Each number is 128 + 24 x the weight over its row's rms, rounded and kept within 0 to 255. Layers, rows and columns count from 0. Numbers have three digits each. The size before them is the row's rms in percent of the matrix's.

# layer 5 MLP gate, 320x128, rms 0.11, rows 139-172, columns 0-63
092:116116131105108135142100165106106112155156090118114124100094146077091085147126144171123127147111102123135127128179153145141119122135119112149102099170113083133155130122116119119096173129148108
104:138097088130101104160101100181114166134153162165086135134155113093128144149107173144159180125154125132143142100085102124095120119150170162116171131105159135128085125109094093132116137122123111
099:156092126172111119149111161152142141107121169084164142137103169120111125132171136136100092147184089150096133128117132136127107118140122127128086095173102147099118147172096178141151133106129090
093:111126119163108124101129114145095114138076144161133133146121126108122109123146126097136118124141116161122095143124153146125113172127131111172104126146147144128149121116137158122155135124176184
104:088125162145143124143145124130122112101144087124054112126122122162119087113127157119147114139142089126180109138152114123116104077163122158145131124145156135112118141107094139135097105153138154
113:117151139119123171135106080123157133109106111116147145114124173132120082120169133144122159121125171106102145187161134101102111107122094153140100106130105169153088178106114138128120153096142112
099:103165119143183142125109134132144104101109157150099115126150136107145138086059136104125177102144168140101102152118162100145111118128142127116121089105157119097112136157133109123143111117113147
101:110137174169150122098116137162155094135104170132123123109133102117134163100144147138129081165169084151164109158129160103102137125145135111129142108136097121136105153127106149133135095154170120
098:126137124157151138162119130091128112114073133075132128107114091094171110147124126144140099081118142109113127107140113124110106179118141125069157144144146135152135096111147144140096148162112133
098:172122132128135146122173106101104133094109132105103124080140179150156111144127125158133106092181119081109156097156120157172153118143115127107161114105117142098138138138112130118147116113154104
101:113142132127151131093123139126136092115150099084109090141124111129163140134153163097108126100134138167143130154122125102170148119152152078169141121144119094137137141096213129139126155165133111
101:161102133154119063130154111129136126086103141134148117161143123148128129105124135132139121108114114114083119158140168143135192116118124151126120091131155148157168138135106165104120093132125134
094:062101147138126152131154091128129137169153094150147119102117155148125115108124111110091176132120160159113122168130139131135132129101160122169154147165122122140159144122112128115142178117131146
089:114111143082200135112153137172107164130115138104066133134149103114148148156137112131153099111131111149101166133143161113120119106125141124133109110122075082147143148143128156140134145112149137
096:133166163164124121159151136113109158105115144121126119084117112156108144099172112112159121102155102144111138096160130099148086159169128163113140128116092155129153138157145147137131206116112122
102:161162107137137162165119091168150167157138116083131128136150125163183174084123127125145126128154120059127090138142111163065131145150147117130123183154136135126134117140112122158113127127121141
101:131153157153129162122100134149145145104146122121146157148085131060146136148119117120165125116102173133129132103098118162103126164159111165142101134131140121088145132101148149163093087161128118
101:181128103080143114137144080113144108133135142158169115154128208102142145107105157135122163120139130123136159136157107124097112132146108165072127100120081131147128090143098157128141125117126088
095:105130106163129173110104146177123097110170101172137130127152133133110146103133125111113113139163094105154146085117102157156135143100170152092137082130139108113116148137133119119166115123119116
105:077132148120147133131165108166098155121116162136094111112170111113109115150110112112084089100153126149076098130108108149134070080096119141157130155127144114124121126112137126148161146153140104
096:142135123116080159126130171104114166162148143137123182121130112148160139141108104133129141177119149137144146137121135154150072104079119153080117091157142116117165140116128074151156170149099162
099:120159114151092122126157127117124136098126154119072139138140112158111140133116125128173144130163124141120117131167085149153136112138125121120141121141129158160157102126131164116133083164178086
098:121133114117149171139133133115086182166110151156161120135106101164108109123142160102098119116167147138154151167149098123127103134138095133138099119109152128131103158133110182094091132109166132
096:124093159081160109113097167131128075149111121141132151072126134126138138131164112115120121128137153095172105127130129146075158126107143150159145093121119113117113163124110115146147142143124085
090:124120125173155127083107145141116124116110133104194096148116128113131149130117094126155115098142103113138131165132122167120133128141144123136109108138139134133101130109141158127100114109139134
093:176126125090143106098112152095118158110108149142135144104178119112160143121112152106153112141100151154149070166119140156109149105153127167133097126111141156133136162112113152172122116138116087
097:115125102161086132123135136102119129139123152117137114112090158108117129127107133123158161172139143159070122101102103153121126130092149152114128157149122144155131139120086160173157149098146113
098:143110130142108138149170118101143103128148121163173156125126157121145148120142146078125168068116157142168132118117063168115166151147114174138142097119146146124100141129164150101165145146121123
099:134116122152106159145125126140108147082162110129138124123147121142109140156159140130133132138127139114146110146107085102149130133127104150201161095115173149123187160144108118124100118079161120
110:110107125122136124098121115186096131137136129153093103152115101131128149146103105163142150129111139083093182129112126132159121112138132152139153150128134111107079139133172143125124078149158126
104:124119120119148136125095181135121154115112175095097122090156109108110144134096102121092077131123095098130179165124104102127124130135100103111128128135089125125104130134133086131111127145159136
091:148126146128128144107167102123110121112136110125094147104129110132097149156127139113164141078159118138109091122113136140112110104118100131140179125126125139140146170141157070165164111159140118
105:139118093166178159157148143120122125072152124141130140106123123172122069166132123103129139121122114133133121095127104094135124132159137112148123119123135139124106148106098080164127128143113118
100:096116152130146162172106131126097103188140169155132146107142131156133133112075132130160149153168112104082151138116117119136096152141144119094123122170166106160115140090091126087110097139124119
# layer 5 MLP up, 320x128, rms 0.108, rows 139-171, columns 0-63
093:132129139133114089090152090153115093098152108133074143154148138123071106117139111114145151127103127140128141124100126121086138162112138119116166137125104107104128108161110155153178073150120131
110:119147151132121130100120139139144086088153085126171132101119133137130135108143063134118072134104128102085129156151094148081111123079078124133126105187118127154151133123147182081145104148146116
100:139143109163118106128151123103120140138103140123178149141144105134173092091097149121155108103097139200169090098157149122132142139140119134125086130088141122173103153102104077169116144108119122
100:146138184136143082116116167121102096142146107102156182133154122104110163076144141142124125101118142123144102125138119117142144138152126116114130139124097110096148112108139113089093117150181091
108:123187149133122166154135111162104121095112116144139114132117113113129131083129125132130156122165118100134113148114129112158140121108141129124143126081121093104132087160192112124142121169117113
109:086135143178103144116096137122102099133116095104164179099170105101130102086143109163127159167129118123133123170148112147097163172117130156125122095143086099160105160127144141071162172140129141
101:118118132100124111154123153105080111185142178159147109146130109149162177146128147126138140131165088143130129113078125114112113140124126100097150086112132156120095124149134137109128101131147112
105:112147095157133132159145148121108120163155140118089130117116136129095152107167132132149144176152122127099140119152092108080079080139111078140135100161103117149175140157126127111175092160147143
097:147158112119148162142144121122146152147164146134117124120185133150081141091101069124111173140117137120140122123123132124099081128108114094144120132140123152142160099134120155135132166130159160
102:113126135128108135126131178118122156164107102135113144070132134169132140106093165179145140121101168117133144109147121119144130153119158132083129174146120153162113151153132124146156124143125155
094:105112156127127133106143185147158152153177103133138138097128165118113163160105117080143147143132089154123154098115130129134129121124139127080139129102132087067119134122093153112123130154157128
096:122125119163125129146071103128106152097152158134113115130137139058156135125121116088113118131146121118130132128146082145158116160104148117121099123116092115113078097134114126113090124111120114
091:129107176128158127125101126094130131104144138120108134126178106145074105140102154146156121143151135096131139108152142108132122123124096107156101090067134181124098124124122096145147108130141128
093:084134159127133129115141120138153088123098175139123160095133141138134139150149114187164118117111131143079177098154158142127097071060177114132136114145109091110091159146096142120127132157173117
093:156094109119154137137084126140146153150128118166109148146154125137124167151101132155127148155102180134168114162112138173093161137131144166149160091093147172147096144146098099113073118141116128
103:091122092175148169120153151109128135118149157143141120107141096120131143129137134108122146147154096121146178134128181106168126112066135131139140144124139112170116075112101139123121166137151101
098:136141088196106170127112140104117187120133121099102132124130128145121114158131059129070133153151128126133114134135161135135137126162109105099113139108114104156130120108113140131149135096148114
101:095152103106101111107134128141143135115155128171095124182119139095133118114102120122116150123155124084129151161140121067124083059105102118105132095139137150149130112171132125093127127131145120
094:134141156135123089144105116130141109112146092134093151160106133159151133141154126105146103130146165137113158133120110139141107095110121126126068117098095171098174156110133164136091126102146096
102:103134135163151100111152119156173122113095115136173164124128128157149121117134144120117129086124156134117112127176129128141160132138166147132150125112110178109142133108106171085117155109113096
099:137141139146120187107149068114119103112103142137125093152143128126128121114146107117156133144136114101144114128176165143169148094183170135164116116137156157106148106124149137117117105115163139
111:104109162133103176131144135148098107139132108074124114118122153107126079164166123147120105114103092109162130091114122142153120110150110150106142096117128084112096153134093114119102165118166139
098:132141143123160117148128074136139095103161101113144115127089146106122131163163139161137124147095094118136117124094178097130121159113102114145121126130135138161120111112154164154093159117067135
086:115153113130154109142092168125140139142136100148144117105094105142096101110144109208131100191168121140145130120111157145075111163149152110139100072124140139119141137107160146125167153111089093
088:081131129166108187133126099106122134136120167105174086124126128088122123140111157118160108114143110140128155136153117128102142124094159113138164157150145157123156093102133132099102132128124149
098:113140115200136100151099135132108107135149127153172103100117130126125134140163105072119138115140106119076163138149095096160141164094109187117127120132148115134144103157129127094142117119121115
108:051161105143131175117119173102123118145134127114115151131125111133122119114099133115132095146131156140144146079139120155101091101132163107106107165144122167131165113154140160145149155147145176
092:136089158146144113114103160123127100165120131125104102139128134136119120141101171133107146133138124094087126177112165107145130112168147125142101154150130092143122142161079145118106131154145101
102:177137142151153126088108109150115105118108149119151179143173150134161133129131171076113118131101129119117116127135120121090104132149130116094113130135148149128137108089127130117145111126148121
102:140127081140121154136114144108128110111153156143115110128130135163139143113151116104126143131157145137145115166133123156127068155126135096071125095133149132071163132124120137095175118068105112
100:167146083120130139098119105116079125133142142139110107127100139126140141142106113153132164173134154092094126121126155146138165156121134116127114136091081098132107145140117118113109155121143135
100:098106154101128089121107126131066140149150114146149170124152143057093133114113120094139141111127101146109145146126122154078130128144099156105130162121158117106119097144135116135111109094143127
101:136091116126120127098123131122100143084148148191153116103136107138153111101097107110154142117107121118124135133148096132095127140159121128142126168112158128119134096116111113098150158133102136
# layer 5 MLP down (transposed), 320x128, rms 0.0607, rows 139-171, columns 0-63
101:094126134177136074110136089132127106116151179076104113099122149095086148114137170103112169121102122180109122151143141115139149106128151099109161128155134136130157133102151149121106068166139176
098:141116127149131156062113112168098130150129170142139109081125156112110125126136126164113107161105140134107142124167122137111121153123152125119097111134133103153115132118106131132148105113097146
101:090134131167132143113151166125137131105120097126089110142097133141142166144134114135142087108136145086138085127138120115156157132185151124148124141131114156154126124106148131150158151109126138
098:156163135117145084130134153136108153151131132109121109146172099095164130115138164087098155162139109117140111129133156140137147150127128107136054144107128133126086126134133113145117141087101091
100:142158150127103140167156116134123122070106111137159123152133149154124106093127140130102177127114103118125155139123172154128122155084127133104165113094154104122167102165182111171130127146124097
108:128093117122127085107144151132117116132118155092147162131138119116120130124097149144094125119158083161135097125140137139173173115119147116136111128143124103130136137148158125146118146090170117
098:155126147111132107144118122093142138151092118102161137170122127080122129093132141116139106094080120118090173090106143117104104127137122088099136126156160105115170128137117149136118116133156134
100:122142113091134133170105120143134149111116175143151193099123133126134124071149154167158133138123114147091184103077115142122142168147149147116153127134113108173131118170113119122137113109125122
099:117095112118083095127113155180120124116167149173164086125119177131091119134099152129111154100143148145187134113140118126095161086152133103162167117109117118083138146101129121117127120105169118
102:119164098118104129138102132150171149127178121108138106128129100092120119138149105179143142099089100098092083112132145151135117165119126149124178119179131119098153136137139131126115130113091136
099:157116144156134147111127115135106120133141119105098129135089128153136139174113159151093135142099119148133150139158127145146115143135118113144121126104142098140121167102189094127119163148105126
104:111132192153143144123151135102147171100129158121135118147119133135143115111089172124098109127129129123140164122134125143110146169103084132111107103166128101156112135163120116084097130110094124
098:173143137169115127133159092147097115164123141135132121121140144103092082131139139155188116118125100126161165129150126122094133081130120104137097119115114134116152154162117140117107162147152141
096:110119103103184099126132150154167123148111129138146121131172121150131124173147114148140121143131177096078138099131172135142149105104145138119120124120112113181129151132116137132127141134118148
098:159115147146113158125141109110124153152125162114083113149147108153104128142139149117131145142120108110137165118068117124106156122125126135126099091096156186178136163124113099144085087122108149
103:105138128156172157169155155151104153150160113184120129101140117112136095121104147109095179119144165088149124134126122148094126131082136147121144136172094111130103128131116138131126134165070135
099:096117126080106079171167109108140131103127132119128158142117106086114104109123141135133118103089139095131139153117077101105108135124108122140125152103133173161110165156156120135101139112121145
098:149127113101145102161097110125131092168117110113121125088123069110092147114155105103124125143133149146128115116142174171105105143110108159128161109116124155117163156092089151139112132121132132
098:142115110118111152127129156100127079142086134120124116093110127122139120132074092120136130174120120105146120129137113119117136139115126116141154135132124088158102102094091131083085180134103172
103:164125174156153124141146151147142093143085103139092182128110140160122167118119141150127136156126127167100102129141144138100132118183124135132170146191136134139154078135156130134093137107088139
100:139130116108113118176106155155126154123140119165149149142131132147116152088146147139146150128124107152129100156102097134129092159087110093114128151077134141136124152127124134122115164122083128
104:112129148129111120107146091141135066165142118096155158094169132124134163151174131137107144114154185145132123147127134183134093094126078129109130143146129135134113117085112122110088138092148115
101:149139106128150171112121120088180098106131088149126152116117169134133170099119140133133130133122148140131110080119132108124104120131110157132128155123160118108136140174156130142136110124135071
086:119137092117138149136134105116134153129137116106163086131134078164138143098139142119124128142102096188118098123130137122177092108137112131103089120132146155148120143145133136113095105141147137
089:139134137165160113126155148165140113124091113099127094162121138124108184106118075173134144106139096137142196136131149156150121095159125126111139118160125135129150140166105108161135124106103090
091:110150109135172118095150103164123115119169153171096117089141099140126108094155137161123091122097097102086115118125126123120179139173117139115145135130113093154125151103105115108163145141092064
103:095127114129109160117144143112145096114129146109119084151107087133120101131149114120118093126118125135174128082171107118126094110120170125129139155139145196111181111152143135102125154141144196
095:110151152115104149155106175090134082116135111147151086136115145122139145113141157144137149100119155123088144130102093134121143154148124092152130053115113107146086109134165148138114114168112120
100:136146152104150136132073106120153099158135131132144155129156125133159159111116145112121136154086080142121099137159151111120173167123149123108141140161162161146166107095155126125148186131145111
104:145140139133110169152108156112136164160148106120150092166099090123122132077138112150095136104101148130105149138092152177102078122112081116136103111167098145161186110133145089088135093130109137
102:111170113169144131165104150157150117147132127117122119078134116101191128147115147090132110157124120096109120160132084106170094112174151115138157190126106103102122120150100099147110084152130152
102:122101141117068103145150124146101129135119149122154099190130139079100129106160117107135138083153123141124130099155119172088117116140114109087151116134106126175132125141103128114152140116156156
102:130134108139133129103114138165139104125120133120129173105127126115106059167133129140093144160139147136169108071135138152117130071145153128080152099082122109127102112125160063160111104139147086